{"num_attention_heads": 4, "hidden_act": "squared_relu", "norm_eps": 1e-06, "positions": "rope", "optimizer": "adamw", "max_grad_norm": 2.0, "schedule": "wsd", "decay_shape": "pow", "max_seq_len": 256}
Each number is 50 + 15 x the weight over its row's rms, rounded and kept within 0 to 99. Layers, rows and columns count from 0. The size before them is the row's rms in percent of the matrix's.

# layer 3 attention key, 128x128, rms 0.132, rows 91-95, columns 0-127
094:75 60 58 77 39 63 38 26 46 67 40 43 59 51 52 47 45 21 66 66 73 68 51 30 66 37 55 39 79 32 40 52 36 64 40 45 57 38 06 54 23 27 55 54 63 40 54 49 48 63 69 67 35 59 35 32 68 75 47 50 59 44 47 48 38 57 54 62 66 64 53 36 49 57 52 44 63 47 60 35 35 41 62 59 33 35 49 52 60 59 47 29 35 44 50 33 36 53 72 39 70 11 44 42 47 53 60 59 27 51 37 51 62 58 99 62 50 23 51 28 86 58 70 51 54 46 44 71
095:68 30 73 45 68 59 79 58 63 43 36 83 50 35 48 32 62 22 41 37 32 56 46 56 39 51 41 63 36 46 62 52 66 50 60 42 48 33 48 45 59 83 49 54 50 50 63 43 56 40 45 55 41 56 34 53 50 38 61 76 78 01 58 27 26 32 58 86 65 27 73 32 17 39 40 58 41 73 61 46 44 46 60 68 61 63 25 65 45 33 44 63 40 31 49 41 43 69 40 69 51 53 75 37 49 46 43 61 41 45 73 54 64 41 35 66 58 44 57 50 38 64 56 56 63 36 77 80
095:59 40 40 55 64 53 38 50 54 50 22 52 59 53 73 82 42 09 32 47 68 30 78 53 53 54 46 34 27 63 32 51 52 66 41 24 58 57 10 67 45 41 03 54 57 54 41 76 45 37 68 37 31 33 38 58 40 61 52 45 47 63 58 43 31 53 67 50 51 68 58 46 37 42 35 60 68 78 43 32 64 66 62 54 36 45 35 36 43 75 15 49 61 58 49 64 33 61 31 54 61 20 50 37 38 55 51 32 43 56 62 43 59 50 91 57 47 50 41 48 66 37 40 56 59 37 41 64
102:55 52 31 60 28 39 28 55 53 52 37 59 57 43 36 53 61 39 48 67 33 46 55 36 30 43 40 40 57 50 65 42 19 59 53 83 54 52 24 56 71 53 53 49 54 69 50 36 52 46 72 65 42 60 42 36 50 52 80 49 49 52 41 68 99 49 12 24 54 73 51 68 39 53 70 31 36 42 53 42 68 70 75 33 56 43 64 45 46 75 81 34 50 50 57 44 40 21 27 27 47 73 37 40 34 56 65 44 35 46 26 37 38 69 53 20 35 62 30 52 34 32 60 58 50 55 51 30
095:35 62 88 60 44 63 21 23 19 73 37 34 48 61 79 74 32 66 59 55 69 31 43 45 57 42 46 55 62 55 60 40 32 51 46 52 60 54 80 69 47 49 67 35 53 36 33 64 45 66 43 61 52 59 38 33 50 60 29 45 19 90 40 39 60 47 65 50 38 49 35 47 59 50 96 42 72 31 33 31 38 41 46 34 38 31 41 46 67 21 43 63 49 48 29 41 44 45 52 52 72 51 50 58 66 54 57 64 42 58 40 31 66 48 90 70 39 48 43 27 56 44 39 47 56 53 59 58
# layer 3 attention query, 128x128, rms 0.131, rows 92-95, columns 0-127
084:55 66 70 64 51 45 79 30 66 85 25 40 21 19 42 26 53 48 42 39 66 28 47 46 34 60 40 48 64 77 30 53 57 62 42 53 74 63 19 30 51 60 44 73 29 44 36 53 63 49 60 30 27 60 38 30 41 40 70 44 58 72 45 46 37 57 36 68 59 62 38 54 79 64 67 68 43 75 30 42 68 39 69 43 44 45 45 46 36 65 61 46 43 48 50 49 57 39 54 35 52 38 69 54 28 54 59 44 39 69 59 60 34 41 62 59 48 56 20 40 58 87 65 59 49 15 51 63
089:56 46 37 36 39 09 58 41 69 54 68 24 46 49 34 25 49 59 50 36 81 46 60 34 54 75 63 59 52 50 39 71 66 57 52 49 41 74 63 59 36 37 45 47 54 32 57 80 46 49 32 37 49 53 56 73 57 48 29 29 40 58 64 54 44 53 36 37 34 28 62 97 77 52 23 45 29 55 56 41 57 50 51 31 32 20 46 75 48 66 50 61 51 78 75 69 59 57 65 53 53 53 52 71 56 61 69 30 55 43 51 60 44 34 20 50 43 68 58 55 60 72 52 69 16 51 37 54
107:60 56 24 35 34 56 35 72 25 38 50 38 55 65 56 78 32 43 53 70 59 34 38 39 52 49 45 62 55 40 58 66 62 44 26 32 48 41 76 67 34 44 40 30 58 18 40 54 85 72 70 47 49 63 59 71 49 42 40 65 20 44 66 39 33 41 63 27 34 52 58 37 41 39 55 35 53 71 48 80 39 62 55 58 41 70 48 35 83 36 48 65 81 54 34 24 43 66 58 47 52 51 44 76 64 49 63 62 50 63 63 52 56 53 86 77 69 48 62 70 45 29 40 51 47 35 62 30
100:32 21 38 54 59 37 21 61 33 42 43 49 46 67 64 81 54 47 46 54 59 60 67 53 63 55 60 63 38 34 51 37 25 47 38 38 29 42 54 46 67 29 76 48 76 53 65 40 39 49 41 44 79 63 65 47 57 26 48 24 58 31 40 47 80 56 53 41 29 43 39 54 46 14 57 50 15 42 70 48 15 33 38 39 56 43 58 47 64 61 68 39 63 37 44 58 47 38 58 49 58 72 21 58 62 39 37 42 54 56 52 33 66 70 11 28 36 38 63 35 57 36 21 45 64 66 62 38
# layer 3 attention value, 128x128, rms 0.123, rows 64-86, columns 0-127
079:37 62 34 42 54 40 48 43 28 39 61 64 36 57 53 52 24 64 57 70 52 64 65 90 75 57 74 34 29 66 43 49 36 66 64 40 21 58 47 62 37 52 52 22 46 68 45 58 45 47 56 46 40 24 55 56 72 67 46 71 47 34 79 44 69 31 31 55 53 73 43 63 54 59 45 41 44 63 67 59 47 56 28 57 39 63 52 63 41 45 49 52 57 55 54 35 37 52 72 82 42 51 09 59 42 36 61 43 42 15 41 22 64 24 22 64 75 65 73 43 38 28 52 41 40 57 65 64
091:74 40 63 44 53 61 40 49 48 64 30 41 54 49 37 43 48 53 36 61 42 70 39 39 33 73 51 45 74 42 53 24 55 48 53 32 42 37 75 41 61 39 53 45 41 36 55 16 61 38 40 31 17 71 42 42 37 52 33 38 25 49 46 37 30 63 91 40 48 64 70 20 52 75 47 55 51 39 20 44 61 44 51 66 22 18 32 55 49 43 22 49 48 43 11 54 71 47 40 44 55 32 71 35 52 56 61 66 39 78 20 59 44 42 58 61 36 65 77 39 59 50 55 40 52 44 57 71
090:62 54 19 29 40 46 43 33 40 28 61 49 45 63 63 46 33 49 47 60 56 50 55 74 36 54 68 23 66 69 47 65 21 60 74 38 23 42 50 87 47 48 39 18 45 70 57 37 50 44 43 25 29 29 74 78 82 74 52 49 29 46 60 59 66 54 43 42 56 73 46 58 58 67 44 46 70 32 53 48 75 61 30 39 48 36 49 46 33 72 74 54 53 55 57 36 40 44 62 68 42 43 21 31 48 47 63 34 35 45 37 24 36 40 39 48 66 59 74 39 39 36 52 54 57 73 71 34
095:46 26 34 20 22 46 56 47 47 39 72 63 39 52 71 43 47 47 62 49 63 27 40 80 34 52 54 46 73 67 43 65 49 60 56 30 34 41 45 75 37 47 62 25 51 79 32 50 66 52 62 50 39 36 59 90 62 51 76 34 37 68 53 46 24 64 56 50 67 53 45 63 55 52 65 50 62 32 35 56 54 62 51 54 62 31 42 35 42 69 68 71 47 36 38 52 41 40 49 67 56 22 31 57 58 51 29 36 55 46 48 25 47 62 65 45 92 59 46 27 62 77 60 58 63 91 66 49
091:57 72 52 53 59 47 60 35 49 70 70 46 57 55 63 44 53 79 53 34 38 45 64 65 69 26 43 18 34 34 53 51 44 52 47 52 40 44 53 43 59 51 52 50 64 32 39 20 79 50 56 58 54 52 63 58 56 56 44 55 35 53 99 48 51 35 38 28 30 26 54 72 62 67 55 45 83 36 45 55 41 56 39 44 49 59 51 58 28 56 49 81 24 71 58 67 29 19 45 68 41 57 66 59 36 52 51 34 49 51 54 51 82 61 63 52 28 36 83 11 31 25 48 49 58 49 49 23
083:20 41 34 28 64 60 49 44 16 66 65 43 29 63 41 55 25 31 24 30 57 59 54 66 20 57 57 68 71 46 42 32 29 74 63 51 61 38 23 45 30 25 52 43 60 59 61 48 41 55 33 21 66 45 53 41 40 47 55 51 64 45 71 41 81 51 28 51 67 63 53 37 39 32 52 32 84 49 82 72 36 56 81 39 46 39 48 77 51 41 36 30 44 52 51 25 58 73 57 52 41 54 57 45 43 52 45 58 50 61 83 41 34 42 42 22 41 54 54 45 38 52 53 38 61 53 75 47
080:47 46 74 48 25 60 60 38 51 28 56 37 63 55 48 46 93 51 62 27 35 33 37 56 53 68 66 58 62 56 61 42 43 54 37 69 65 47 40 55 62 52 51 60 53 92 42 52 50 42 50 73 43 64 35 72 42 59 55 44 28 64 53 34 24 66 73 77 50 46 49 37 48 83 53 57 85 28 37 13 44 48 48 43 78 55 46 37 43 61 48 52 31 54 42 59 50 37 24 70 53 66 44 40 51 51 42 35 65 80 28 58 44 76 61 45 57 68 08 49 59 51 64 73 42 56 47 38
085:68 57 64 40 52 50 34 66 47 25 23 52 80 42 60 51 72 59 42 25 53 51 37 45 50 76 51 47 43 58 59 30 39 44 53 60 55 64 36 44 46 61 61 23 60 61 38 21 44 55 51 57 52 39 46 45 26 86 53 73 52 54 19 58 65 52 50 50 59 63 37 38 73 88 47 69 49 23 34 67 36 47 17 74 75 47 59 67 55 44 58 34 27 64 81 59 47 30 52 37 39 62 36 49 45 30 58 30 44 24 33 54 78 28 21 49 35 62 53 36 55 46 52 26 42 47 61 53
085:53 54 31 62 75 51 61 47 26 42 49 40 81 63 72 42 99 39 59 62 57 52 68 39 79 53 75 18 62 52 73 61 30 41 53 69 39 44 33 54 39 47 57 55 85 99 50 51 53 59 41 61 58 67 37 48 42 71 54 46 41 60 78 36 38 38 63 51 49 64 51 50 43 64 52 28 49 41 55 26 56 48 34 52 58 48 43 50 48 69 28 68 44 61 60 63 37 36 29 40 60 60 47 47 48 41 45 39 57 35 21 53 62 49 45 55 59 70 67 05 54 50 48 72 67 60 47 48
084:27 58 29 51 84 49 35 62 18 75 43 54 41 41 28 64 51 57 62 75 44 57 44 41 62 62 48 72 29 31 43 39 59 62 48 62 46 51 28 03 24 33 41 59 47 11 63 38 28 46 66 45 55 59 41 26 39 46 54 46 69 38 82 33 66 35 40 67 31 38 30 36 44 46 52 53 11 68 73 45 30 46 56 48 41 59 34 58 53 43 72 47 55 43 27 54 55 59 59 47 59 74 47 48 23 34 71 49 58 49 47 58 52 44 20 39 37 51 52 63 45 40 44 44 45 27 49 69
079:56 56 55 70 81 40 46 69 24 48 53 42 53 49 35 71 57 55 93 76 42 74 73 26 81 62 41 51 41 42 60 44 52 57 37 72 55 49 29 22 45 44 49 36 53 16 54 21 47 71 57 46 75 59 40 31 56 50 44 41 60 36 51 42 76 45 70 60 36 55 49 53 50 48 44 25 47 60 67 49 44 46 64 44 46 55 57 54 52 46 30 46 57 35 55 60 47 56 68 81 73 72 28 63 49 29 69 60 54 11 51 67 57 54 57 43 16 34 32 47 42 28 49 39 59 19 42 44
089:32 40 80 43 32 60 34 37 55 38 69 49 44 47 36 49 53 36 46 25 47 40 25 45 34 62 35 86 59 50 46 53 40 55 60 56 74 47 44 64 69 64 37 40 46 66 63 60 32 52 50 48 54 52 49 65 45 78 67 47 47 45 21 62 57 76 54 64 51 62 34 35 56 49 50 55 86 54 37 22 66 58 67 21 94 53 59 36 47 50 85 18 43 42 47 39 59 62 36 61 42 62 21 35 63 58 70 43 52 68 47 51 24 56 46 42 55 53 03 72 46 45 63 56 40 44 38 44
086:45 41 68 52 57 56 33 56 54 53 34 53 54 40 45 56 76 33 51 28 45 24 36 50 56 61 42 74 52 48 53 26 59 50 34 58 57 54 43 37 37 64 60 67 48 00 35 30 63 64 53 44 34 67 32 39 03 45 68 55 86 69 40 44 39 50 82 88 60 45 66 37 28 48 69 65 38 57 42 66 25 47 42 61 43 52 42 57 52 32 73 58 47 41 54 59 48 40 23 35 49 46 62 54 50 40 17 45 40 66 65 61 52 47 62 47 34 48 28 23 56 66 52 43 52 47 62 64
074:54 49 51 42 34 57 27 41 64 78 22 36 48 41 13 46 31 59 32 45 46 78 32 45 44 45 39 56 39 48 39 19 72 51 52 32 49 42 56 30 49 42 41 68 41 39 66 57 42 38 69 67 32 69 57 41 50 24 35 72 49 49 42 66 35 35 33 22 61 27 63 44 73 48 54 52 34 69 40 63 45 40 65 45 30 43 49 65 76 20 71 45 41 48 39 62 40 49 74 35 22 38 85 22 47 69 44 62 59 40 49 60 55 43 54 58 57 46 54 88 27 72 55 53 41 38 41 73
078:54 50 56 55 69 39 54 50 67 46 34 43 73 41 44 36 66 70 68 41 53 73 38 31 53 19 34 66 49 42 54 94 48 55 54 49 17 64 82 40 54 59 65 44 42 16 60 75 63 31 53 25 44 62 66 44 73 82 44 43 54 36 41 45 39 62 29 48 34 34 64 32 69 37 50 67 56 26 19 49 69 52 40 53 48 32 53 43 48 47 33 29 67 22 64 55 27 37 61 30 48 49 39 53 44 47 60 57 41 43 37 55 62 32 43 75 56 46 77 43 46 44 39 12 48 49 47 30
065:53 17 55 33 21 48 45 55 58 26 57 47 55 58 60 40 69 52 57 27 53 49 47 49 38 42 64 39 71 64 58 52 42 69 50 52 30 43 37 74 62 61 71 34 54 80 20 40 68 48 36 38 31 39 69 71 57 59 61 29 39 66 35 39 23 74 96 63 75 48 57 53 54 61 60 61 58 28 26 53 31 45 34 60 67 53 53 30 48 50 56 65 52 57 47 54 33 42 44 71 50 27 53 61 61 45 27 34 50 48 48 38 44 52 90 56 62 59 45 24 62 78 54 55 52 75 74 28
074:37 32 80 47 20 66 44 37 70 46 37 42 41 40 27 53 45 42 17 42 31 39 58 36 26 48 32 69 70 54 52 29 65 44 25 47 76 54 49 41 81 49 36 61 46 69 38 48 46 55 59 68 47 73 42 62 33 40 60 41 40 63 20 57 31 76 61 46 51 48 59 48 42 64 55 54 62 44 42 34 78 44 56 44 65 46 47 28 63 48 61 41 40 57 29 46 61 61 20 58 58 38 76 37 65 76 36 54 54 83 67 75 45 80 72 46 41 42 20 79 49 49 57 67 51 44 30 44
084:46 49 62 62 68 52 43 61 71 53 40 51 79 29 32 47 93 73 72 54 42 52 41 16 56 52 38 75 33 50 62 59 66 44 48 53 62 49 47 08 60 72 50 62 56 31 51 53 46 37 61 63 64 71 28 22 39 58 46 51 78 45 22 65 35 65 61 55 45 42 43 33 44 41 57 70 32 55 49 37 59 50 50 64 42 58 61 58 72 41 44 41 50 45 67 76 66 57 27 50 64 56 48 55 38 43 67 50 61 50 42 84 81 38 31 50 33 51 37 64 55 78 43 25 37 20 26 61
069:78 42 41 51 50 42 56 59 45 50 45 62 58 36 16 54 35 50 26 74 48 57 69 36 35 43 50 49 73 43 48 36 47 53 38 57 38 51 50 41 27 24 54 64 49 53 63 37 35 29 76 63 47 84 53 36 59 51 65 52 42 46 54 44 67 58 32 32 42 35 59 46 66 79 41 45 00 62 53 24 67 39 42 57 36 60 47 58 40 63 79 53 49 48 37 30 38 52 68 08 56 62 79 29 40 59 63 42 77 28 22 56 71 43 43 59 54 46 42 64 41 59 49 70 40 29 42 60
098:84 36 92 42 11 62 63 53 59 37 59 43 70 56 64 41 53 29 12 26 47 44 52 62 35 51 52 50 83 46 66 41 49 33 33 61 65 67 67 92 59 39 58 53 65 31 51 58 65 63 45 68 52 57 60 54 33 48 50 43 28 64 17 53 16 76 51 38 57 44 64 56 47 71 43 42 77 40 24 59 41 44 53 65 63 35 36 56 42 48 35 60 35 40 51 35 61 51 47 24 40 33 62 36 76 58 49 38 46 64 50 47 61 56 75 60 57 42 71 51 50 63 53 53 62 58 58 37
085:41 74 56 69 48 51 60 47 53 86 56 61 32 49 44 39 36 48 62 40 48 68 47 57 94 25 50 55 15 21 38 61 55 54 52 54 58 53 60 31 65 57 49 60 34 10 51 63 33 66 60 54 56 25 59 28 49 56 45 81 59 29 50 38 63 24 32 49 44 28 47 42 48 32 39 38 21 62 64 74 38 39 48 50 57 57 58 66 39 25 54 21 57 48 81 45 58 59 59 47 35 67 46 80 56 48 55 63 44 31 65 59 73 30 36 47 42 37 55 65 44 22 42 37 41 34 42 64
082:53 39 54 46 24 37 77 42 78 32 63 59 40 51 41 23 39 47 45 62 34 63 35 80 53 53 43 29 48 43 40 63 54 47 56 61 43 47 75 83 69 45 55 36 52 66 42 50 29 36 47 60 49 04 71 57 53 60 65 30 55 28 41 43 38 42 33 49 47 48 42 46 64 55 38 53 56 19 35 69 58 49 37 92 87 50 43 39 43 39 48 31 56 73 60 63 86 52 36 48 43 57 31 57 73 53 65 38 55 58 29 35 44 49 67 54 86 51 52 75 47 40 47 51 61 80 51 53
079:66 41 40 31 26 41 58 38 62 23 46 63 48 49 60 35 24 51 31 52 38 40 39 69 30 35 49 15 52 57 52 75 54 62 62 25 35 68 77 69 59 53 57 42 43 88 34 66 46 35 50 69 46 41 65 82 75 50 71 45 25 53 23 67 17 53 48 25 68 55 19 64 49 55 37 71 37 50 64 47 62 68 47 47 47 56 53 30 45 70 42 42 59 73 42 49 61 61 59 59 45 33 46 46 50 66 55 52 53 51 44 47 62 72 36 55 84 47 37 74 69 60 60 62 52 76 34 45
# layer 3 attention output (transposed), 128x128, rms 0.126, rows 64-86, columns 0-127
093:50 52 63 20 25 75 61 44 52 54 40 54 38 60 23 56 73 52 43 23 52 49 67 53 88 55 66 55 29 48 44 57 54 41 93 47 70 29 42 39 41 18 60 46 39 53 47 53 46 56 39 69 23 53 39 43 28 77 54 62 61 42 43 72 36 42 74 42 54 28 34 55 56 42 41 40 43 42 41 46 31 85 63 45 23 74 50 39 61 28 56 26 49 43 64 42 45 29 42 47 35 43 59 22 73 76 45 33 55 41 53 34 57 48 73 36 49 36 43 36 32 65 51 60 40 60 72 71
084:61 75 64 68 45 53 46 51 75 57 56 69 67 50 60 54 63 28 39 41 20 58 50 51 54 41 47 34 51 53 79 43 46 54 20 77 45 62 55 63 66 58 51 57 42 27 58 36 66 60 72 43 96 56 69 54 47 35 45 43 30 38 41 54 54 31 27 56 52 45 59 52 40 69 61 53 24 30 59 60 30 38 33 55 45 61 40 66 35 52 47 62 56 37 53 44 61 59 40 56 80 73 26 61 70 26 28 47 60 71 66 68 48 71 64 90 71 14 43 56 50 44 55 50 39 83 45 45
104:49 66 72 23 17 72 76 56 41 48 37 55 47 70 36 69 64 38 53 31 68 50 61 71 79 47 59 51 30 42 45 63 57 36 83 39 73 29 42 41 55 26 51 39 45 50 33 62 48 48 39 53 40 48 52 33 39 67 64 50 60 54 35 71 30 46 64 29 51 34 35 42 56 22 27 16 27 34 50 47 18 86 50 51 44 69 48 42 48 38 46 39 40 49 83 39 44 16 30 47 52 41 48 50 71 64 61 41 53 39 52 24 58 41 61 32 50 36 33 35 46 50 44 62 41 73 59 65
108:61 58 64 20 20 66 70 61 32 47 42 55 38 71 46 64 68 25 56 41 81 55 65 47 71 39 39 69 47 43 51 57 52 31 78 38 60 59 50 63 38 13 64 35 66 38 61 56 58 41 26 27 37 57 52 36 41 57 67 33 71 62 36 48 49 45 68 38 39 56 60 47 39 36 27 12 25 42 46 52 28 79 45 51 48 61 27 51 36 57 29 32 39 55 72 59 37 38 28 24 64 36 55 60 64 48 61 55 54 27 54 30 52 37 57 50 42 29 43 35 51 56 33 31 39 80 63 68
082:92 56 45 19 30 50 25 50 69 74 38 53 68 63 47 30 66 57 40 73 67 51 63 66 31 48 31 41 67 28 73 59 46 31 54 40 48 21 47 27 47 66 22 67 59 38 41 76 59 65 51 85 50 65 55 43 50 29 74 50 70 64 35 62 62 76 44 48 56 41 43 43 56 48 70 62 50 47 42 26 44 71 57 76 58 46 61 56 59 49 52 55 38 60 48 52 55 54 68 81 34 42 50 61 39 70 42 35 74 55 51 71 48 38 54 32 25 79 42 38 47 73 51 48 46 31 62 39
082:39 84 60 29 35 66 71 50 52 56 40 51 21 33 45 35 49 56 81 48 50 27 54 34 82 45 69 37 46 43 32 60 59 64 57 57 71 44 50 53 67 42 53 44 72 47 29 75 33 40 48 59 27 26 66 30 31 68 66 63 49 49 54 52 47 40 60 55 51 41 35 50 83 16 36 32 54 50 50 53 44 31 65 47 39 76 61 38 59 39 57 57 45 59 68 50 48 35 35 45 84 60 54 55 42 41 50 26 37 64 38 45 55 37 70 49 34 39 48 59 27 51 41 76 10 68 30 83
081:39 62 52 33 66 45 81 55 70 42 70 49 66 56 55 58 64 24 44 38 66 77 58 47 38 42 50 57 55 46 35 56 55 45 39 47 60 55 35 37 42 62 45 55 65 57 82 47 41 47 60 36 84 76 39 27 47 33 53 34 56 67 33 27 69 47 53 67 57 59 63 37 51 70 43 45 22 34 50 46 27 67 68 43 57 32 34 53 37 62 23 57 33 65 56 51 40 78 26 27 69 35 47 63 57 26 66 91 38 51 56 35 45 47 33 84 38 50 31 26 76 51 45 24 59 65 43 59
084:44 48 58 53 66 45 38 40 76 32 68 43 55 52 65 51 70 53 25 24 58 58 60 39 31 29 64 26 36 63 42 44 56 54 55 62 60 39 64 68 32 34 59 85 24 59 61 44 45 67 72 51 60 65 13 63 46 55 36 24 58 45 33 57 69 61 48 56 47 41 34 43 26 53 50 43 24 50 29 55 57 64 80 18 46 51 46 67 81 65 41 40 22 88 45 63 72 64 48 55 72 48 57 46 70 85 63 57 39 49 41 56 37 66 38 54 63 35 56 42 68 54 45 36 27 46 42 61
090:56 62 31 51 75 54 47 66 68 29 63 40 67 58 64 58 68 44 51 52 43 32 81 61 51 51 66 52 57 15 49 57 57 45 59 31 52 40 20 33 29 71 45 78 46 65 72 39 47 47 60 44 67 65 27 35 44 35 49 51 54 48 40 34 40 39 33 54 62 47 43 36 56 60 46 44 44 45 47 72 44 99 65 30 14 34 63 41 57 36 49 64 32 43 57 60 76 67 44 40 53 37 71 50 62 55 35 25 41 43 87 33 39 39 50 12 42 35 42 32 75 53 57 55 48 31 43 56
090:50 24 27 64 87 41 31 41 52 60 64 56 45 26 55 33 53 81 57 60 36 62 37 47 22 58 53 32 40 30 42 41 56 71 31 60 37 54 71 47 55 78 73 60 52 48 46 50 47 39 72 61 55 25 61 46 45 44 38 89 41 36 74 53 54 52 35 77 61 59 56 77 57 68 74 91 73 63 58 56 51 27 68 52 55 46 65 50 57 22 71 46 54 55 16 49 58 68 68 58 36 60 59 31 55 50 34 54 27 64 52 66 51 47 50 64 51 50 52 75 37 53 51 59 47 32 39 65
089:44 39 35 76 88 44 43 56 63 47 48 43 54 32 43 31 42 64 52 70 19 49 35 39 45 68 59 31 60 38 69 31 47 66 36 59 33 46 46 30 66 89 70 68 55 74 75 58 40 66 61 73 53 51 34 44 40 48 37 76 45 46 62 42 45 42 44 65 58 55 43 44 58 63 78 93 73 55 51 60 58 48 63 57 58 53 76 59 55 40 65 51 57 60 27 57 64 83 67 58 21 49 61 41 42 63 38 44 63 71 45 92 35 59 29 53 67 65 54 62 48 49 56 59 45 30 47 55
088:18 41 58 36 53 47 99 38 52 48 54 55 40 34 44 60 47 42 52 31 64 86 23 48 38 45 66 56 40 73 47 46 49 60 31 48 68 51 53 45 55 42 49 39 65 68 51 51 48 49 56 40 33 42 59 31 43 50 41 27 31 82 45 48 52 67 53 53 51 56 60 46 56 45 34 50 43 41 65 44 19 36 50 32 72 65 42 47 29 70 26 48 53 73 61 48 35 54 36 27 73 46 40 69 53 19 88 84 53 69 47 31 56 54 25 82 61 78 27 45 57 47 45 34 50 63 31 58
091:55 46 39 65 62 35 26 34 54 69 81 46 47 37 70 27 44 53 54 50 40 44 36 33 10 37 21 43 68 52 32 52 61 76 36 59 38 72 76 76 42 59 76 70 50 50 65 47 62 51 61 52 62 61 56 53 61 38 29 56 47 43 56 20 67 42 38 60 47 71 68 43 50 71 77 84 53 50 55 58 75 40 68 44 58 60 45 61 38 73 40 55 47 62 20 55 53 77 47 41 82 42 67 62 37 59 37 61 37 43 36 60 41 58 44 86 53 42 77 63 60 48 47 28 44 56 38 38
083:56 36 45 43 52 41 18 33 46 60 59 74 57 31 62 38 29 69 46 79 29 64 47 43 31 57 36 46 46 59 72 42 51 38 28 67 58 46 60 67 62 44 36 44 57 40 33 33 57 57 67 45 48 45 75 65 65 38 34 58 47 47 59 55 61 73 47 51 46 57 70 69 44 70 79 66 70 62 62 36 89 00 32 59 64 29 34 64 56 57 72 52 54 36 32 35 50 54 77 60 54 70 47 35 46 36 53 57 43 60 45 65 64 64 34 85 55 42 55 68 28 38 46 27 49 40 46 61
077:67 06 40 74 56 26 38 30 74 51 33 59 66 44 56 49 41 64 14 55 59 57 38 50 61 46 41 10 55 58 51 54 34 55 31 59 62 52 32 57 27 57 32 43 32 41 23 36 57 48 72 46 45 34 29 58 50 36 50 31 60 44 68 50 58 71 40 37 45 60 35 63 35 45 99 63 51 55 41 35 41 63 35 50 50 61 54 74 48 37 45 68 67 57 39 76 74 39 55 68 36 56 58 79 62 75 55 35 62 52 66 63 52 83 46 44 56 67 73 58 42 41 49 52 46 52 54 42
076:57 69 66 26 41 59 70 52 47 51 45 53 62 75 50 55 59 26 49 33 74 46 71 51 64 42 34 58 54 53 47 65 55 28 82 45 61 50 52 68 47 24 59 44 61 45 74 51 48 45 36 36 53 64 37 37 38 53 61 26 76 50 24 49 41 37 72 36 41 59 47 37 40 44 40 23 21 24 48 51 28 83 52 58 53 63 43 68 31 65 13 41 36 63 76 64 40 39 25 16 72 33 59 62 59 61 54 51 54 35 46 33 46 48 51 54 49 26 48 35 63 51 42 37 40 90 73 53
079:41 60 55 53 45 33 43 56 52 48 66 54 47 39 59 57 39 31 69 70 59 79 23 42 28 49 37 65 53 66 55 44 50 42 24 55 40 70 64 59 55 52 47 41 75 56 61 39 40 64 61 30 60 62 72 64 65 40 34 40 32 74 59 33 59 67 44 61 49 73 65 40 46 61 33 42 56 45 68 43 48 16 37 49 81 36 30 57 29 76 32 59 50 48 53 46 39 66 52 28 59 63 26 58 29 03 61 85 52 63 34 63 66 42 36 91 46 65 51 47 73 40 46 29 58 52 34 35
107:48 23 31 76 82 28 23 47 61 40 59 54 56 36 57 42 42 64 28 67 41 65 32 33 27 44 47 38 52 56 58 42 36 70 22 64 34 59 56 53 33 71 63 70 45 57 57 28 52 54 80 31 65 54 48 71 59 30 23 45 42 55 69 37 68 62 21 62 45 78 67 54 43 76 59 75 59 64 44 47 60 34 51 36 64 39 49 69 55 56 57 55 53 53 16 60 66 71 64 53 47 62 69 50 40 44 43 52 44 63 49 82 39 56 22 69 62 66 68 69 54 36 48 23 54 38 40 40
070:43 45 53 67 75 31 20 59 52 35 82 79 58 55 65 58 44 61 70 68 40 55 64 56 23 51 56 64 22 30 65 47 46 44 12 53 34 51 38 37 61 60 41 36 51 48 41 34 35 41 64 38 51 42 50 83 62 43 37 58 35 24 67 53 48 67 54 76 66 75 58 70 55 61 53 52 73 61 69 60 50 18 38 57 46 35 54 45 43 24 69 60 48 32 29 35 50 56 93 48 23 48 43 38 73 53 34 41 15 64 56 60 56 50 37 48 57 48 51 52 55 41 48 57 34 29 36 64
094:38 91 67 63 49 58 33 57 52 30 49 33 59 59 70 53 47 20 42 41 42 34 80 46 48 49 54 87 66 51 58 40 33 48 31 56 47 69 27 57 41 22 11 50 40 50 48 65 57 48 43 49 55 74 40 70 72 54 73 12 45 41 21 34 58 48 61 41 47 49 42 23 47 33 43 44 24 32 47 54 63 41 40 41 44 42 30 45 40 63 26 67 53 64 65 68 40 41 27 49 83 39 36 75 47 50 53 58 57 44 51 48 54 67 37 34 44 35 44 31 79 43 41 54 32 65 67 38
089:49 34 43 66 66 54 24 31 61 63 48 38 30 30 34 27 34 81 41 41 32 28 58 33 40 62 53 45 55 71 66 48 46 54 31 74 36 42 44 33 55 60 38 55 34 67 39 41 60 50 53 76 40 34 27 49 44 50 41 66 50 48 57 53 44 55 51 49 50 24 51 64 45 67 72 93 79 69 36 52 85 25 54 53 41 42 67 30 64 49 57 44 61 51 24 59 42 57 56 84 19 64 55 40 37 78 35 39 68 60 47 70 47 62 47 42 55 71 59 59 35 46 63 70 47 22 62 27
086:46 61 70 26 35 76 49 50 47 45 26 43 41 61 39 81 47 42 49 23 58 49 63 44 74 53 46 74 39 65 45 56 41 34 69 52 45 53 35 42 45 12 44 40 37 46 41 47 51 34 22 33 48 47 35 43 47 60 62 30 61 46 34 65 44 53 72 57 27 34 40 58 24 24 02 21 33 44 18 55 26 62 33 43 28 50 48 27 48 50 19 39 52 73 56 66 37 35 24 51 47 58 39 47 71 51 62 46 49 54 68 30 62 49 47 30 59 42 35 35 46 47 53 71 48 68 73 48
080:52 50 64 33 24 57 58 72 31 29 36 40 34 69 49 77 55 26 46 28 80 53 68 51 74 43 46 70 36 52 69 37 54 23 66 35 56 56 45 56 36 11 54 30 57 36 50 45 49 46 29 19 35 55 57 57 53 56 66 34 48 63 50 69 57 54 50 47 36 47 46 57 45 39 00 10 30 48 41 41 32 61 26 52 43 45 25 58 48 56 42 44 38 45 77 51 37 31 44 25 37 48 45 48 64 42 62 63 49 37 46 51 52 49 63 41 54 41 50 35 57 42 41 46 53 62 73 50